{
  "d_model": 128,
  "norm_eps": 1e-05,
  "beta1": 0.9,
  "decay_fraction": 0.581
}
Each number is 128 + 32 x the weight over its row's rms, rounded and kept within 0 to 255. Layers, rows and columns count from 0. Numbers have three digits each. The size before them is the row's rms in percent of the matrix's.

# layer 5 MLP down (transposed), 640x128, rms 0.0776, rows 10-64, columns 0-127
078:133091120102133079113112145128143143145130122122096173117111110118113119157108138127115112134088147141183129126129112147147149129116116150216255169136117115113153135113161113139121126124142134132116119134081133117083125077094128110136133123166143152141147134142063161152133114155107146130143114111152123115096161152158150135165115143113136137154087117110092125107155082083146113099000
090:118133206126081132111138162059160095166117105132141133164105159082123105120146111203148100153166097114120121104172140088149098098111173139131093160135089066126108203130137154179132084110117124098097109122103176124169131094119114197046165122103064155134092125110199134119147134166123106145132142165150142172205154130168123121090136158120188077099107081106122107142096172110139104096152
096:137150158167074123123136120145135096151172141113165133111068192143151102110192144136146150162104097156087074166166194117157164136085157107153117145127137140080103123151124082110157144095102107096067114097150160119068123119098124146117157141176131095152131108177128111167108108113127075124096057156110131153130141122124162064189190200120096098152128063119070131132122184158101145125051
081:165122056117079075123143072092148134189066108154099093111107119147158063161131103141075132135128099065128101119122155135172150092152146060154156119160091108089067121064186107205092139134154178132090151129132185171125146076087142162119146149157137171155122150154166134079154105130142119107156122120111096101150116160137134148094169126146156153102165099129145175161159117111152090133060
084:155082165142132130172108080158079119115146129153098149155154120119088120106156171112110073139088128167172203107156127191157171154108120143119128181136153134175195094143079126143141149102176118130058145139120138110069092078124127145093133089115140089110085054108123109153114088112111140083113125204083058143172154100161116116190157128071091136193141112131149137138130099121178108128127
094:157164084154089128168121088103083180141161122142084133064197139157191116115157116174152082143175088210140073153127201109162149132173163119170105136145106113127120113121112097096141161106099115087179163108135099104117086128118145151135158137138210081171143135081077146156109095130128079113113108165103188148102142179092126126153094126110095139127096128076130081159080167100135122146116
086:190103139121090111106135162090154154109137155173109119131093124083044171147170088113080111117105113149160164158126150126105152075114097098146174104053114123084096102113111167099102102178136137180119141115092121137082085114166173101111162111146138152160145114094120084098126142182161194150177130136104104144115164170109093129118178133096111074199057171134135102142106129156176154157187
080:104165123106114093129107093068112101131105123160130181108191119164149176086126116091136080161139134148101167099113136151098142155140105125105213148125150152110099084109108080084153106109119128126175117162151176138113111141202085146110137171151134046179148147139133153131134147120080031136155067074157165078134146194103107109145110111121104135154105148173129090139194106059139128128138
189:051140098059138111138097121158119100121090163145165126037113154106105164084169116177135125196093128115124139141121135079147122167128175163128038126148098140171087174148141128088138150061152145115118133118134086085117092130165154153110141120113096148136151136132164132132200146106159136134115106078181137097106094121100134115134158162126145104159146207077139178159125082166113074111191
126:110130122170111123104132054142134104135146115106183182167124156114093089142146108144098156127126147080176151153149090084082118147194132125157107083158097166125110158091163158119110124163071065065117125124175143178176102066072108156143134102156169150107164133157166162136214097106104121120146115136131136099149142080139125179052169137060116122141117134153074138160178101101100131091126
083:114162178095137135191141027138082078102165097116115152107153065117116106145172078134134171155107114119160149082141144113152072131082157101140118119140210135081124075108135139116183107124077112102094133107078112128179168139144076148146117137132104114087165075092133158128138129123111138193129083096127144117085122101122157169129183117141100122165121112184177125144137139167164137121217
077:119168140106116083151118132109078152166161181106137135149146186204097112132066167101130128124080091127135176070094165120164127115095169140098080139155142126131133154151158128175130017066135124057110141133143155136097127158149098153144137118137128137135126091159138099114167113130103142150085175132186091091085118135117168062175154141126149185109158127088107109109174119115098074169067
104:135149099097068181147144120181072061102146107156115142108115093104072104115156156130124138166069186062156166174079116062185149178097140058131173104161161140134089126095103163131174124138141108111116140107107127094105174117157149185109134105110157131125162144078149074106093141102171129180149110150163089192124167089108077146114118154126113114130149164108148067151129119086153141134144
102:181090140123135136178144146195126105054132110116212119161109092123102119147175140089157079083140162174113178150116131107088124100171145092153107146136149177118150115113094156165160132134098124105143152118168038175042170136087097108119175079162119076108138107145146134138088056092082132091166104147123144154077123119146146120140067103135101123133111175110143134137160122098118125183162
103:101162077108129164162147104138077182119165133164093125090105083109138123141120153134171137066142098098174046111084092113142133178168153128062183079104090187123162121158144103071102051150162087134174168096151121118091135110057082123128078159145114146122138143180115101084197137157114131133119152130172140137147110126167134149146165130163180177122171145098140112136117133134110121081156
094:146157104126090163138129158163143141057113119059163167152135102105122091100187147125157095175120106099174087119097136077124183144150067167137098111182088152106196143158146136202113137088109136129127141105126074113147114138125149122141110138228189090103091085185140181081156124145131116090075123187136176155141141132078152142102115131123124132125146121159129149131093127102132104085060
092:162176173165149091117129164095107146093105151126160160155145105191112173100157160131096093109132127138135091163143077158130109140173147113144084152122108187140125088093165164140156122117139182108110150148132079125154157074128135118096118148104151122146151117117042120091103066108136140178143089138149058017135097103159121168104142102128079183188133090110113141137060122164112142134065
099:173043137102126136137105131141112097140129103184140107121074138144134145106155124121132153071125155167115104160181080162119122105062143120101221128176075128159171117125104159153166171139119107168049062152145176137117135088129085153102157062152093144148147123107152135169100166162077104142082130156117122114132095149120133116166147187135116111127086150086088173089143150088125143206138
097:112092098161106161090156161070180110114147111086127099129107187109127137124105192090141117086120124106159188149104156168197174144129065144142164119137122124156177061154063108099146159175176085168151088125054146162138110152139114149116137086135158105141126077155148114099165114130087057073164143123091178150179146145109112158144133096133124169156126114183068127103131099101129096123143
099:124175114091133166117174163125093160151095128103170130116154108074084129149131102074101162152144122163127100122132070131182112176144123097123131093180152158138153135207162105174082161157120159134122117133080084141168198091143089080146135098143120075088143110134098155120118137083111127138200079123142117132121122104135096191107038153091145138090071119094130109137135167114102215096149
087:155117139147100120090113149143132084098134120135133091105171107095129095146148126140085104073223151122159127150118120143072089141086086134074164056180160171118109170139166175118100144090058145141099163105198139174106054177150091150102159110172111183104166086113108143125133130137151167052134163154103158174124131151158103116146106138143143144117134101146136082152078145137095073162133
092:165111153106164180120097140112078106159103066159113144158116175116143154123113177117172155156096128135127163168092101087133088105176086120072154124086136125109105118161185107124122127148112116160124094160170091105164085216100172077108103187116114073121152133173175140138055122199152149145130091140192128117096142125160126092167097135105116147081145198104085143081155127130146106087118
090:088126145135153091107146151079126112069145115088138045150142197139151129164079121088105105151125153188145086132121113115130184115176096124113144211199208095111159114133101127092116187068133163114110124114158150138087147110144123082161133086092130132149138131101124124116095167115206159124144190134135135072149171099183046120121120107161117098129097144132132149108092170094135136154132
082:111043137123119132118128132143103127117102101129081145100105200124168131182152163105132129166143099137117086155166085122159139111079091137109161133068106114100108100094134176092101121118125161128156169127166173160132144095090135121178150159113073115142143141194132154090052177186168132119104110116142133097128097159098131092114168166114164165176144034111131152123096057133112193145067
112:088092100169109075151178115102136142101153165164190089120113151171129117185080104151067161092196192153054079113119077143161120077124180139140126144134118150153112150103131114083102124112156175105164158155167126111166099095158149141077141186134069154118079135161107102145160172156092112167155138126118114123120156155126149099061114107144147137076136104067071121146125137165097139088108
090:107117116095132152127118121102075152105077123094124172180123156132189104077095158134167161071148131109110084168186142112150146078133122143140103144153119106123135107128187162154089100124123144131099163163161166089117090108132151138093155134070102116130145149091143161081209096164123136154130162112100095173164055095082105138180184085148106130164162111130093118059138135168078082125205
099:123076130062114120058167152140145127150094161162131091125073129093073123219162107121163084102124052119089135138208138119159144117094110136187127149134129150160106198173147151161111117115147137057146077090123145135158144094105135101179094119117187071091154145118113086153199112143165174107137169146114122087107146118157099134100112131118169126135099120116102175089135110085159141129148
122:138133136172152127084139154143120152161125117151117155160144087154092127121128082144131114143102115115151074158148090100140122125143123100126073137170096073157133177160121095148134118111226118070177169135113149065129098120137115100144129165178114102117213036139107162140111108133127128153109102099211057145103161126180129145080167112075100110112096103104133191121127138111183131199135
111:139181114128098144153149086156184141159069136105121134196137150127088150171093115163127086079100122142121106141115145118075123194115089129144089127095103157129098160103151126136129079088077166104141112117138118095151108099146064155073166195137154114149122188105153177130143061138126116084100097122145103189113138142132135140165162137091199128074074136089198139176078141062142135128144
089:174162142136118171150080122124075152153081195131206139152173139083093148136114071114089133100100073112175150126151131171079137130105143133101123140084175121141099145171093117110148062174092102112185068109086156121129110151127160123148121130086102123136164150134102117137142186119147117065132141155141067089123066155082132152164080094156124157085102088111124156103108173167197141162153
095:118105156118099135127149131117116151096190102145140141110110112111105052156166169139063132088151148098188081100125178121153138113124135126146096103122154171143132088153109047110136138121135106158149141155141156121091067095136105198019112186098104129137073094148142130093186158090147067146092149152130108133125154157105113166182107110116132090207115138166140183120137089136127153151068
084:164154130160167130110171106141156095115159042113108163110111149145109136116078162094152106139093157164197151164122046105066065059151124125191160096097105140127156167084160173078117159114105110145168155114145140118105113150136162176069139150094142187141116060120153078111088127178113107135128161101171135093072108156138117098133148123117145111196176095152128116152133155123136140130088
143:138114199140138115157098095103118112166070187106123098111143075144175102130170034123125121164148180100110153106157115089113119124144091136111137157141156089085139134104151140131123155081186143114126154152173158158062092080071135163124142088133124114124113136169079171141170147098135096066110130106134140129098172120164103094108151150143140205116142175144177082114100089073186068142094
089:156083110121125188158151105121138094166182180140106081098140146156117141138134141141176171138164090101111077096141090159118159117136097136083096179129125153109124063101085031170137160127123092076193164129159147148115162087102102081160161184107088130141076164158165089169156083135128047145162153138060144097116124110152136105155138098141136083102161129094161161168127135121102108136112
077:173145121151090125093151104105129131112138108150082134189106155130078185113153099149145130079088126144108174070159136179141184114173094169088121155199156129157115117171126035158111088113114060101075129152147154103072142121152110149151102045107116175114099136132190146112154105156153118140135161141144145161034110125143128148110121093064133127156186143113086099145129148133163111124120
097:187173153098130131093205144169112164164144100108093136081128148159069149143147168150161179157081110143107117119156130128095076135082118128093147087139087102104161151130143113110096146166119095116157119140144163123150203164134087100068154065184156082078117114103051154163111150172104157123096155133081122056095160114151158153136129147149119133148158131113114143140107124124045067165113
086:153088091101133109181119127155137037104144094098125101163117133077141104120127157112149162120187149104126094146085116146165095124067136137125127159145108063142159080136154182095162151154115154197130084114137066103111103130129116130087081172081109177157129169131172129153079121125115120142175087149134193134171100063131143165121154168117160137107156104123140123066098083131140162162218
067:145120143106107168094111095132157115179102074103170134083152188141131133136112087169143126144083142071067144130117124124104088100136159118091133082177146099125165108147154162159113097106125132097134147136146175074069057135114146134199168097123160116096160123145145186086138100123182046115158066171175146097167131086114145127103172112090163115079174109203118106131149138122110165164119
091:148072140099126126155145179139143127159139178064115147170150043108075112145163205096086098175120121109106109078064129138136063131120139124216126138113094129121181110165127163148093118099167134138157170087112071075122129149138113162127137133153130122164157126163165090142131116135100139154117147102131157128103103121122127227094103131117141101156143083128046086110137141113089124120200
082:118089149120135103117163099125118101120111121157173149148102118090137082109194145126148131109223084047113151112099128086130169071147125176173135144128202116114140086072151172141094122152159172143112172141178054091182125139143118106110118083127088107139203142127122094191111152129109171123080117092156145140132125119111106150165173146119120088073074143116103089180137152137079129160130
103:114192150123122172107141120108112150186147134119170105111110187129048114124100106162143171157153138182075054103077126131143122106115144169062129131067152159154138141123129165118120169098058155078161142130126090141134131148137160188176140125157111131083138123111113136109057145120102126130102114095173151122112202173162104088151091108159143110079026130118146111176147144113176113114117
077:106167150144199094109114138144123130139122104081164156154066151170151133117110109170167155104117128104081144140141088151158165153112120134174120180144119103160075154086196163126093144068161097151059128152067147158150116128141074145140209140120141153149133097118137075121084129105102110176142101067102110143067134147113041183095169097132163142131102174140119081084140109111156100142161
104:119153075124154162165141106114137153175136105115126108171069129171154149141122099129158128151140096142160149139138120108078178116136121067091153144150110109080103190109109158113131144076098150142122143092116137142026152163141129109164116117173104149144107104152131116094121183057173139094092137158162099155135112107185124104115153096091154106156180101165114139155116106114192137114000
092:112138127120122123121125139136185065154148139122172098108124096171154098123159100129155179082110182099170141172110047159166175096123111152138185123128101114157180171141111127152154153135044089087098150130162133115082106167094121128142191115090124133136082130175107200158110143078076126131100042146108197120146121130145142100186143137125114089125110137107115114132133051141092144159083
083:164097142152133167074069142143143134159158141155005090166100097090090126113152140107143115143163095074158174113129108133065071082148133159124138114110091126148161148132153137128121092097126130151135135051106131119158122128149103133113131082131079134185122157141152151114126135085138150113156154146186099127119115029094118173123150136157082142114139110113133114153205156174180208152129
073:156150141150131132118123177117056072142139120173108134132094119138092125175149133122141133095055029127104113116113139158154187146112154151156089149118142084105087120153221151155121151116153171151175077147151126153098104137104097108194111071088046188111161060126087155150120079156126149170132108138133112166099126082162148132138126074153145126186158125153144130154137115121126117093087
095:128113107172112100106141166125090064102128135131150102172132151198087107118092127133138187088097112130147134144128126154126147094119157131245064087141133159137135126065146165196148148124129104142131211139108130116138132149138141133122169107168115159130167063117045126102125150155116173145134104055136108147091099135069124134111149055106147070108093160146118162127132152172109103120185
098:074134133101084106159105180123143102115101148157129088129138119131175163135169106167092124165071157149114179223131204103156126106095138135111170118093088132124145062152137152081120151181110150104151122088159053117157122135119126149093143113113135138084062145134082149143114155104103137111126085162109139119162119102081135185151141107187149099109053142182132195116075107105103141186141
085:172124110087113130171194051133126090102091120155077143092153052086145165106091136162104168141140132117100167184135183079145126151088104113188058123144125110179085132148135113157113140084147112131113123087127122093102121113119066165134174114141110073140180178135125147161130116108115140125114134168111119124182133135115155173096086112138126222089104170144066141105163110175094151112166
089:097072141083091075109122132141206151103137143147099118129093128117137112064129134083089112165165096129139149145135066112164141203113165153139141084149179134140102092143112103063080126137132142174153126166086160107154124121074109129114156154142178154144100076145103195119103158174117084153140138088052102109147187121107201134142105189094174114167144078097146154118094150106157139116135
094:117129113137089121078141167095191126183119132114131129118168104131146056124097110084096116112130112207176122119133056147123166179181134156107125148176165151133133089093138116087172192152093100138123135113091148115116149158112146157112125157104116148139150115164176107155114112152132089187083067058113110145148147072142123095098152090174084202087203090113158116131107156187123131100116
094:150096129134128171147116148147118066073134144133180118072159125103106181105129113145116089206186166125129103166214101108183125156148150125164136080156144127100057174106123065134114151142071104142077095109140096104087143078092115168121084165134138144187130153116074160041147102122110119115119146125136157101154124128121111183121168167121107143162160092105111184125137178141128086100125
088:110143145161088166168130124157147124054150080089123190180096167127170130153166167133114168135157193157083123156134095095115133129116190095131137097115186123117156188089133119090091145069111188162139145126149152133134105059087143163079148160170091097132115109107083127136183147102130102109142139119139139132138142152111088120111178121057161104092122110179094103153103126103120111115025
096:082163180127103119164153105155076064104123191141135146115075103108099126089138163138157116075137182149124099174135130101133119129087166139107133154169135169098094174096156048121059144155105133130129160169132118081157137098107112163143157083090108141143099100091047088100215185141105086122132111140145076112131144164125119116146143119116148119100157118120178218148137082157129160104143
079:149101175122109172147207139093145101114147109138182172066137158112098122086142150168102124051099110153183124157155153072109143142109111049126152074182062141118119183130136134160157105168151078144118150145116201156151109163115117092137164121066094146131158148077062113099137146133136145122115113146161144105153132098125117072077096116134094133153164152124078144116140116125183141143056
# layer 5 MLP up, 640x128, rms 0.0882, rows 11-64, columns 0-127
094:120067110123078145125113097179164083136172149151128122164143136120119107138068096174108115149074095151136127122166101195170117153169127177129144117062167195205068132073133127121143089133153121117132113132118114040101102126092134107129096090156121151158104142067158099186094145087118169180184137152085148122085141145168132147152074153161164106132137133079102134147152098181114106151140
099:077148119193116158112121098119143091081100114103133122056122116106158122128107048138176136103095130155160124093112208145132110112167108202138132183112110192156122169150084116112159139092141147170100098103069147185105113137130150120090113171162161122063154107090158130125129180115162062165160119073135122123141111167087102115105118119129112125141145091104155219113081124131177153085117
096:111111112169126145089101133135179181094174109156142135126141147076144166154192129090136106137160126197154167084100170140129142134097156093152098170126183179114131111111054128147148102102097095091136146069096165132085100149187134058152080152157121125115112158123119100141119167139083112144137143139115137129119135128137145128154079114144116123182098194129058152194126063182064083077118
092:162149076106125134154139071087161165132101143076130067100140089083126126073156131121095175147138156134072154134065134104177134127202099143128106094091206162101145102109160100117104152132154185112126127153095113095143116168118127157108126210178090150099175181208125117125091120152143124111129172122042146079120155148161130128150095135180139112124112145123150159121063149105117124094150
092:148127142137155161147142069134113192094129161093123127076131120125096120101181111062166150108128140126189105069140052127169072116134115143089095169161151167129123079154142108081158103153222126153137122076174089095097138154082121135167127147128123123125058149123093178140113154138154164088105121145121138162114116098216167131095116100098155111117135151113106177138125121149117182061179
094:107127106178118100123161116140083164159164107143135046121108118111137109087128178095208157108168141113102090147110111136119154194146075103133139138133127200099055136120141150123127159142138131119168087082164152101169105121129087145107135063126181135160085153198091099130094151091109086122185188127084174198110078094119116187117099136132120140122170140165104111081129079107117139135106
087:123110127203098140133134137179161126143103132135145134133122142137199115159123115144169130128131146204136099094132122132126138084155096162097145141141064083160137104029107153141156174137159158105113097166059089116108082132087110173116148131097147159081141159054131063123079110096135134165114153129154143146207109111105122153110067095125141130150087087050142102182116142172131101120178
118:102153084093162113114098136220140134137085146082083153146140084113140137073100128205144100141131141139124194125155198133132108092091028188137099158075148135223103146107121126181119146113129133150141109144138112139148126187055132152165131085123183134124130119091125110147158160091126124119115141137127159120162114119117185142066112146169080084152136117152103174146106125094102111103115
116:138141118126196111094091061088176134111088116142091073140158084076100125131108126165127145088124082173153158150122174074112109097129170115130122145148103098142115030056098088144155048154157152121165110116168135148147150160071129166112112118189126138135108097159180106143172154100142163090131141148127205166148131117118179101150131173176173141116102156115094125111135168127129091148163
089:119158159125109132151071148193100127149085101068166114099142178112177132142151178075191129164143125113138130173130130107130133106081139157110118172084137182107162177109100061142116144076145151144168048057077134089142119164113111108156132135079152170109167187096126112118120154136149099117102082035112115148119096134158156163134155152135100090143157146127114082122128061166094101130132
083:107114118173123142099110178108182126084128098138101119158057121123148084130082129189088168142098126092174166175094131187159084111082131152166115145124161145155118095121106162122157134118141146176153100070129117108133123161121119172104198207133115109169168143115107167083131137021161110149137108047067099127162128122121095130108111132133106125163182137129118109090068073122142112106127
105:060152104146148124150067082147136140145111098151146080105077178125123145130118146176119119097171137158176197101159083084114144111109148083145123167128131152094115099166104126179137035166079166137186157144151170120154109124130112116157127082127102094148094158098187106117138167126161052102134152143116116108142115141108194184116089096084135168177104159126114118084133113124075096070165
105:107100109167177097158117090158119114100118132127184121106172112117125201092148129116130216077076223079159138096145132121119113086108149134147123135184102118122103114100119074138141122179148125100159056136103136144152138157108150179154138188153087091085179133123097075135144170140130092096094082193089145117107127132125159129102138145116147178178141165183114128103153159091112076085134
103:176144083115122127156143154147105127110075142148116143090143136102157193123115186172124143134123136098132177095070082128177128124106113151114136124128126162153115145126165149199147170115129129168131036074096146093171117168148110109120105132123147130105125162134137049122095152119142153105193102115130118085181125000160123164144116107157120110138156051146120136139166099156116173090149
093:098176074132124048110083123120145153103130114124111099142095100153178099175123131120115122078164133174139086095080140125146133153152096110147079143123167185123126110169106124146132133089180152129095095093122067140132134166088139158093102102117188074164052123175141138079151115086203153080185145127125197138131118163133121114152130181099101193108128140169121188108118113137155129190105
097:068171103135142122140096090211138150115070170116095117107114133128090127107139106155097093135138120155100145066089196148139112148083109104090121123128219090113170137134152082169170115161121171117117131140120091195113141133101121092198096125150125149113128125136126125174101159152140146079139095113168142090142144116128173151108120170143122133151100153164081184146079140204054158069180
104:156141114137153080111054110164139119103110122082132157148079120132159110160094106106152164079125154147105138186166126110146123149125048181091143177183050165173130136130105085155151162160165107112073089047106097173145134100165140119177143063126175153058114159078120100116131098103171103109118152125107163129163051124172101146090142112137131144145151130092162144145141134147160092120124
100:157139082124183113149082040114106124141093130043131122100126113100105146185148066190099154112109109210132124117148112089152082117115167149100074118090135124153088054100137091137158132155156133117150155076193164109162088120130138112154107132116115172123144085149192151099094136142168119151172153095144144153169129144156174101151138140097181100114139178161107119171124147097145102127192
102:174125105098188079105146143169097205132162127084153077170165095155135140163131132136172121097137222147126171185119150104149125079155162141151112128066099130128160120105126155147109012090119118081131112147128163135131125141095120170131129205141106131094118182119132097168162135165095096151113118113073109114113146136129107149107101103188101073133149163071106162163113160108107094119105
095:141118115168135137077118084127144200082137178130119117118146039131132119109163092115164161108084133143165139086118164058131138144112129191080121142099139132181106171156106124122122067157105107155090088118079179126084105122133197078169124069125162123113076179140193157086113133138122112132174172147146094137184134117150107155114157170087093146157147134165145109165116097124105177072152
097:115135085134134160123165145172147094097148183148108096166098101105165186171112039134175141119139130182130115127121175116098053148132108191128105094149166132156124109113083089123083149167131076130096112086081126161164181115137168148106092164185133165063133096108117091165176126109094120151157123162137130094122143145150147113145117100179072042172143148121088190124147114153154143112105
098:135136092142128086133110098135127083179117104124153130095136154146135137120150127175129090155151118190066089140043114135154149141150098107129133147091080147156093156099149108099137140104122140194134116152100117124137089184104151149120143221169201148120112124124123129030229171124133125106128114059102177114115135146102119167095115162176144135112100139155147159083111121154076131187178
089:049112137089137116096107108107104116089137151052128120099113077166150135096172090198152138163125141137117115122165139125141109108140136135073093144142163152154123194119138072112123119088089150116127134119110189102150119127141084077088078130141125175111079118111161120134184133152179146132190093087105131129143180123179121090130146153170072068129198109189138190126121090154109128051124
106:126153063087146099086100099132103083137070153145182135134171124133130152142126109166152120080162136201104141129136133115119084133099077143141092197139188174162126171145149102148152148123158107129132119140128091102124113132118124174132079135159216102076162104149122094113135166120138121103153154148104150124157107074151125093094118075149133184109125084086100145029149155214113172099083
099:143101111162103113178100064188146147110089127063156161060175125131086110150156128199112094109077117157116156126116125132130082106138142150131089148020089161143105121112165142151167117158189128143135164171108108127178170134117142109161150157108105091131130131120162146105131144103231128167101124089120141157147112166152118160101110138114081014160152123154139096127141120105127124125102
111:116140139149106143127077110129162147133110210119167095088179147069122132187147084092103159138163124131114110122127090137130080165116139113060178086096137118157060099130126135114135107112187136147115120179147093200150107119105134177131109210129122120117068174164113104096101242131124119147094132113100178088097085101169174144107080156148133188145127133107097144145130116118101124095122
117:164200079215152161116118105184162124132112194161186092121120116076145109143136138176143137107052109109117157117117158120193084067169071137132106122029145154150105090128155093111137129132171136211097109084133102131121133166108109140183100098132130165128129137143125125047105143128123164137140156105127140152177122097098178138120116091097084137121105111124120119133079137135138114183146
102:150143124123156142106119070171132134193145166176127126125113085088123139178106095120180117102117190157121082095132127122155116132114143102097133126096148181187142127180110135162120145058161142092091094028140142100089163171120153126116122101188179121119131164066166167092122107133135104126139137099128146100157121071144169139143080125113121132072197085154106166118111036140146133090168
094:079085150135109142169087079112185104167105165106118138104126143155117094115090174115111159137099124096140149135109193131158102133120140100110105114139185190116083091086124081103150115096136125164123146120118118055117141148083115173180154131156180139091062112173140136130130169094127139117128078154139220149170127060134157142142136121132171138188118137148038140194130156099085154094089
099:130085125112148147108057097147169112094139196148164169095131140118158118117089147137154164116137121129122179101101104144102079127117096144116131123121149105154140136157118129106150089145186171124115140116100118079102131156076097130125149157138158071087136089097199147126162130159152107005170092118145095131222066135186169119088103182073161181139122099162129155131095115134111170114123
096:204092088189095121178107157112159131117129167106173058136145113149141199121086133155077109068131127176134197128199131118139131104122135127126110104085088155189135102127117120154171119091096113153136084072166116122146153140135106102108124130139134101116071113161170123057157118116177147102149178127136098121208127117099135148150107083134148195110188114145115170147095118192125108157106
122:164096148167100122122073112109165118164135172110149097101093149127154119137128119135156143083140174097152202150132123078120069122158089119080103116135137134092120106104142147170199090130165159099102124098152081110199081151140159127124113104144100096130089136141142115098160246139152097074182139153145207134137139118122136120130120134099102136150092130166072175134095144168073047157118
090:121155078116127111100184134167102155117086079144148162092128110136180143048109091085165073086158119077164166112137150090141106103154145166129113140016142112129113164114183123101084118117132142083169051110125101125151133122139166195156097066132129107138135119148126084127100144127235143115141089117104139136112126161088151114109133137156120147154125167072157181170118113134168149144135
093:112144112116100124105083132097130090134036125114174136148155164173144113099107090191143127078112140149126088174122095138129106143150086165186121104057121145118144105125131141154160124165119155143128120156129066173147105139120196147161158111104124050083105114166102110135198156093139121098150170135130158129088184135136160173071061145088116139161077091174112180100173110181086141151135
103:122107098085109150149126119174156148126106186104180081125103146111095124144080082100118106121094114184193125152142116149157084143122123134103097124155194134075081149110097096120146102105122122084096109107175064144123139151067139109189114173139113091137146181139151097160159163163161088128111115124129175186149190077093169080138129105099111093138148110171032135098127136166148096133194
089:133108122139171133155181113191110169128110194065168208128100108150105074145086132154182139072075054138192136117139115112101113112147062105162093159143087117178096176143122112189124098189106071106093122097122140154168112161141109107158130118093101182137106085122186093113140129119138122139126154105138125182128124134156170168097129158140135128161173132110123134101096112096163084120184
067:119201140179152102126124122188123181134103186091118125116111099116114160116143200094123201124139153160144128088151141115168186161133055163122131166044101172129146149148088120092162119132096117141139089125173082140132117129110048130110101159153154124176103100104102116144104145144133175206082121076077102170151072172163115138077090109187123136134144120097126115122109097111141114130096
099:107112120125118137147100093167155162154142103109109035141114151043124176115143139150165116120127126140129125079149112083087106158151107095064108212172197154106103131138109043166109142122171092086132114099160159199153134148129128108145104163172108134101144175106135164097144156116141098050108132150145166148134142106131185143182162146118114168143174129149074139101059129119131090111108
090:109164115085200120048115113127090178078065211141120151149070090146128114154131157152125174132143101154168151061167117139093107134158159115159120109098196137141139121134082088127117090087143099158190130079132169112102124178115093170198098149101152163091104098156130101141136167117127097149129130126115135151155104148141169119044075103121127182113187107157143132166128107116120156131140
104:121151162120135159086149074122132118110096105155149166096117148038164162187158098093105181130091191134167164144091152117170054050165151123072134209078152105141156102147156087103154106150175130146122113095129137114175099142149125071104056130107146128099113142118136119094095136123134141045072120122144128148166175096172076123107122143156128117156148108169143119124095119133109159111098
083:149080108123074111096124060116100089074144169178145115139097096148066146143133101096133157138081123107136175124099162073151062104158133140153103138113169112099127120120122088174120124142102135107171110163157088147146071136166115104167015134119120127158167110165180139174138144161188078106162142164102151108160115102141184132127144142128084107119160180139112204189134133090117117166140
098:123089140111140111104115085107176171133160094114089093097058141154144104118171107130134159129124162205209127093146215060130135076168068137128048146145110129137097129131086122139150114128165126099141124063110130080135135141153106110121132078118113143093102153119111120149121127091139168113122106152154107162123120148208174116136105141143048100120194130130105148191151110147156151082187
093:134093135191098100115123111132098121141111141171170164116078137150128121161104050138167170154096106146135096068080147152149096106179149160150075092066120118164056115125075163128144128127138115162127094057164137156133137108155105127091131158154103076120129170170179096147152127097177128137182165102176146123122155117166130167091095167114041171077148125163119084118115158134115186159102
088:090117113094129139102166171152111122198102184137133122081165076170179203083108123171161107140144140115133103105087100125129132159145101123155086108145131116087111152142199123184160143112119128127097064127159104079125115211081153141137112140110140171119167138091084116196098119100109162154184108124090153155172157140116184174085108144132100104126157073111096161074096113136105142195136
085:090179160130105111151073121160189214088128065087135107123108121140122169089125144145194145129132151165119131129084158115156054121085118183140108126113103201110125131067051088145131066177127126114136107136134128133164111148186106101145151086127164162162129100064127109110149109161110081121143108186118178104164137151110132135064115123103110172161109103169105133147126142163092097077110
090:139080121162095132176029119196114103128132166101129110135172091151134127163061149152118105099070152109097135139136102136129062101173091162177105088083157152141115143113073076083108126119088162119151069109152117110139067130125160194112039099104183156120091139162150117124134118163165062113142164139129142089124127140152167169139132136152071142101118150113130136145153134131090175163156
097:176124118142096146119111076129137125157134124100121103094128146129105184131113049079045141129122139142087133165065111181102108157148141130085097121073114092151139126141143106132162092099153204172149063122148153124143159147086105227166016127148148123085098118110168116128154156132141124120139115147139161109157159087155173129140094102105104161158182151102170171120157091150099110131094
091:108147140149182121155123159136096169131103173074133107100119117145107137089079098192133198141079139116172135167133123119122155128084044132142159129084113086128120125144094125181157112147122080165161093159153128120167127162117088117135156176117105152134146111058106093098077144103137162185096117116105134197159072130189109192087108195194088090118130133127087158076120104159122112127154
098:100196084176127128123154158089134185136134089133099143160125105057156136128107145166184169125077149141123130021054177124093104095127043159170099189067131185096117141108145101127113130211090095129128109138108130148135159136123127140127127073137156132126123123151180125132080118128082135138130151114096151155147147145139110129152086145202151147093126150105145144115101059166137125143115
098:122141084153158115165124097137121167128089107148114103150124110128134153172077122176131122081172185118115149097113162138165146128144165152131125119088213192146080108103065141147093097144107093135117067119084135190162106139146162170146100146108107058140143131139173127136125089127138045104104103176134126082145050129186179143112134117181077154149101130174142195173160130150119138106096
101:075141138176152095098121111121146114122145123143110113162099085103160109164150112097152166109159139121129171057153152112111108090143170133061122141099108115108147127106106087187095143064206144081184127112123140126161115154083119133189125122118122151163118135150176158154140160091116132106097100141026163154128184124163192111123042120146130100132135153129169078176038121105124104113130
086:133166109146147135098054147130173139145095097174135131111157147140106117116154119107228155131121196137179140159148164091098046129085105140081134195196085142073118109146116122123146111129136101159109127168120086102129101181104106156153125118095173149137059131141138118140122174171149106100177087132078123134097161113084129159160028147154104125077134129147126137110095146085088143104104
094:084129104137203151124137124193102139150052164133162071068191108135146151078146092157111118128119125161124163143117096175171151138092152119124120124128151174109133145115082093170149127089118197122177125131099157099125075157101171164125108106135198160069105091161101046134115180104139144111164065142100154149165127088109127126134100111152111174114153077164126150126089108145098144074165
085:137156138155118089122117083134166197129129156106160076152033131156136101151152142212163104172121093172096136125108085157155142171164168164132102090018148147093119126141096135142089147105138132133165082065125108087110110145116124143147177136117102180135094171116145133151099144083107113155140125105053151143128196103148162124127073161141088139154146093110155114133071128117074107140116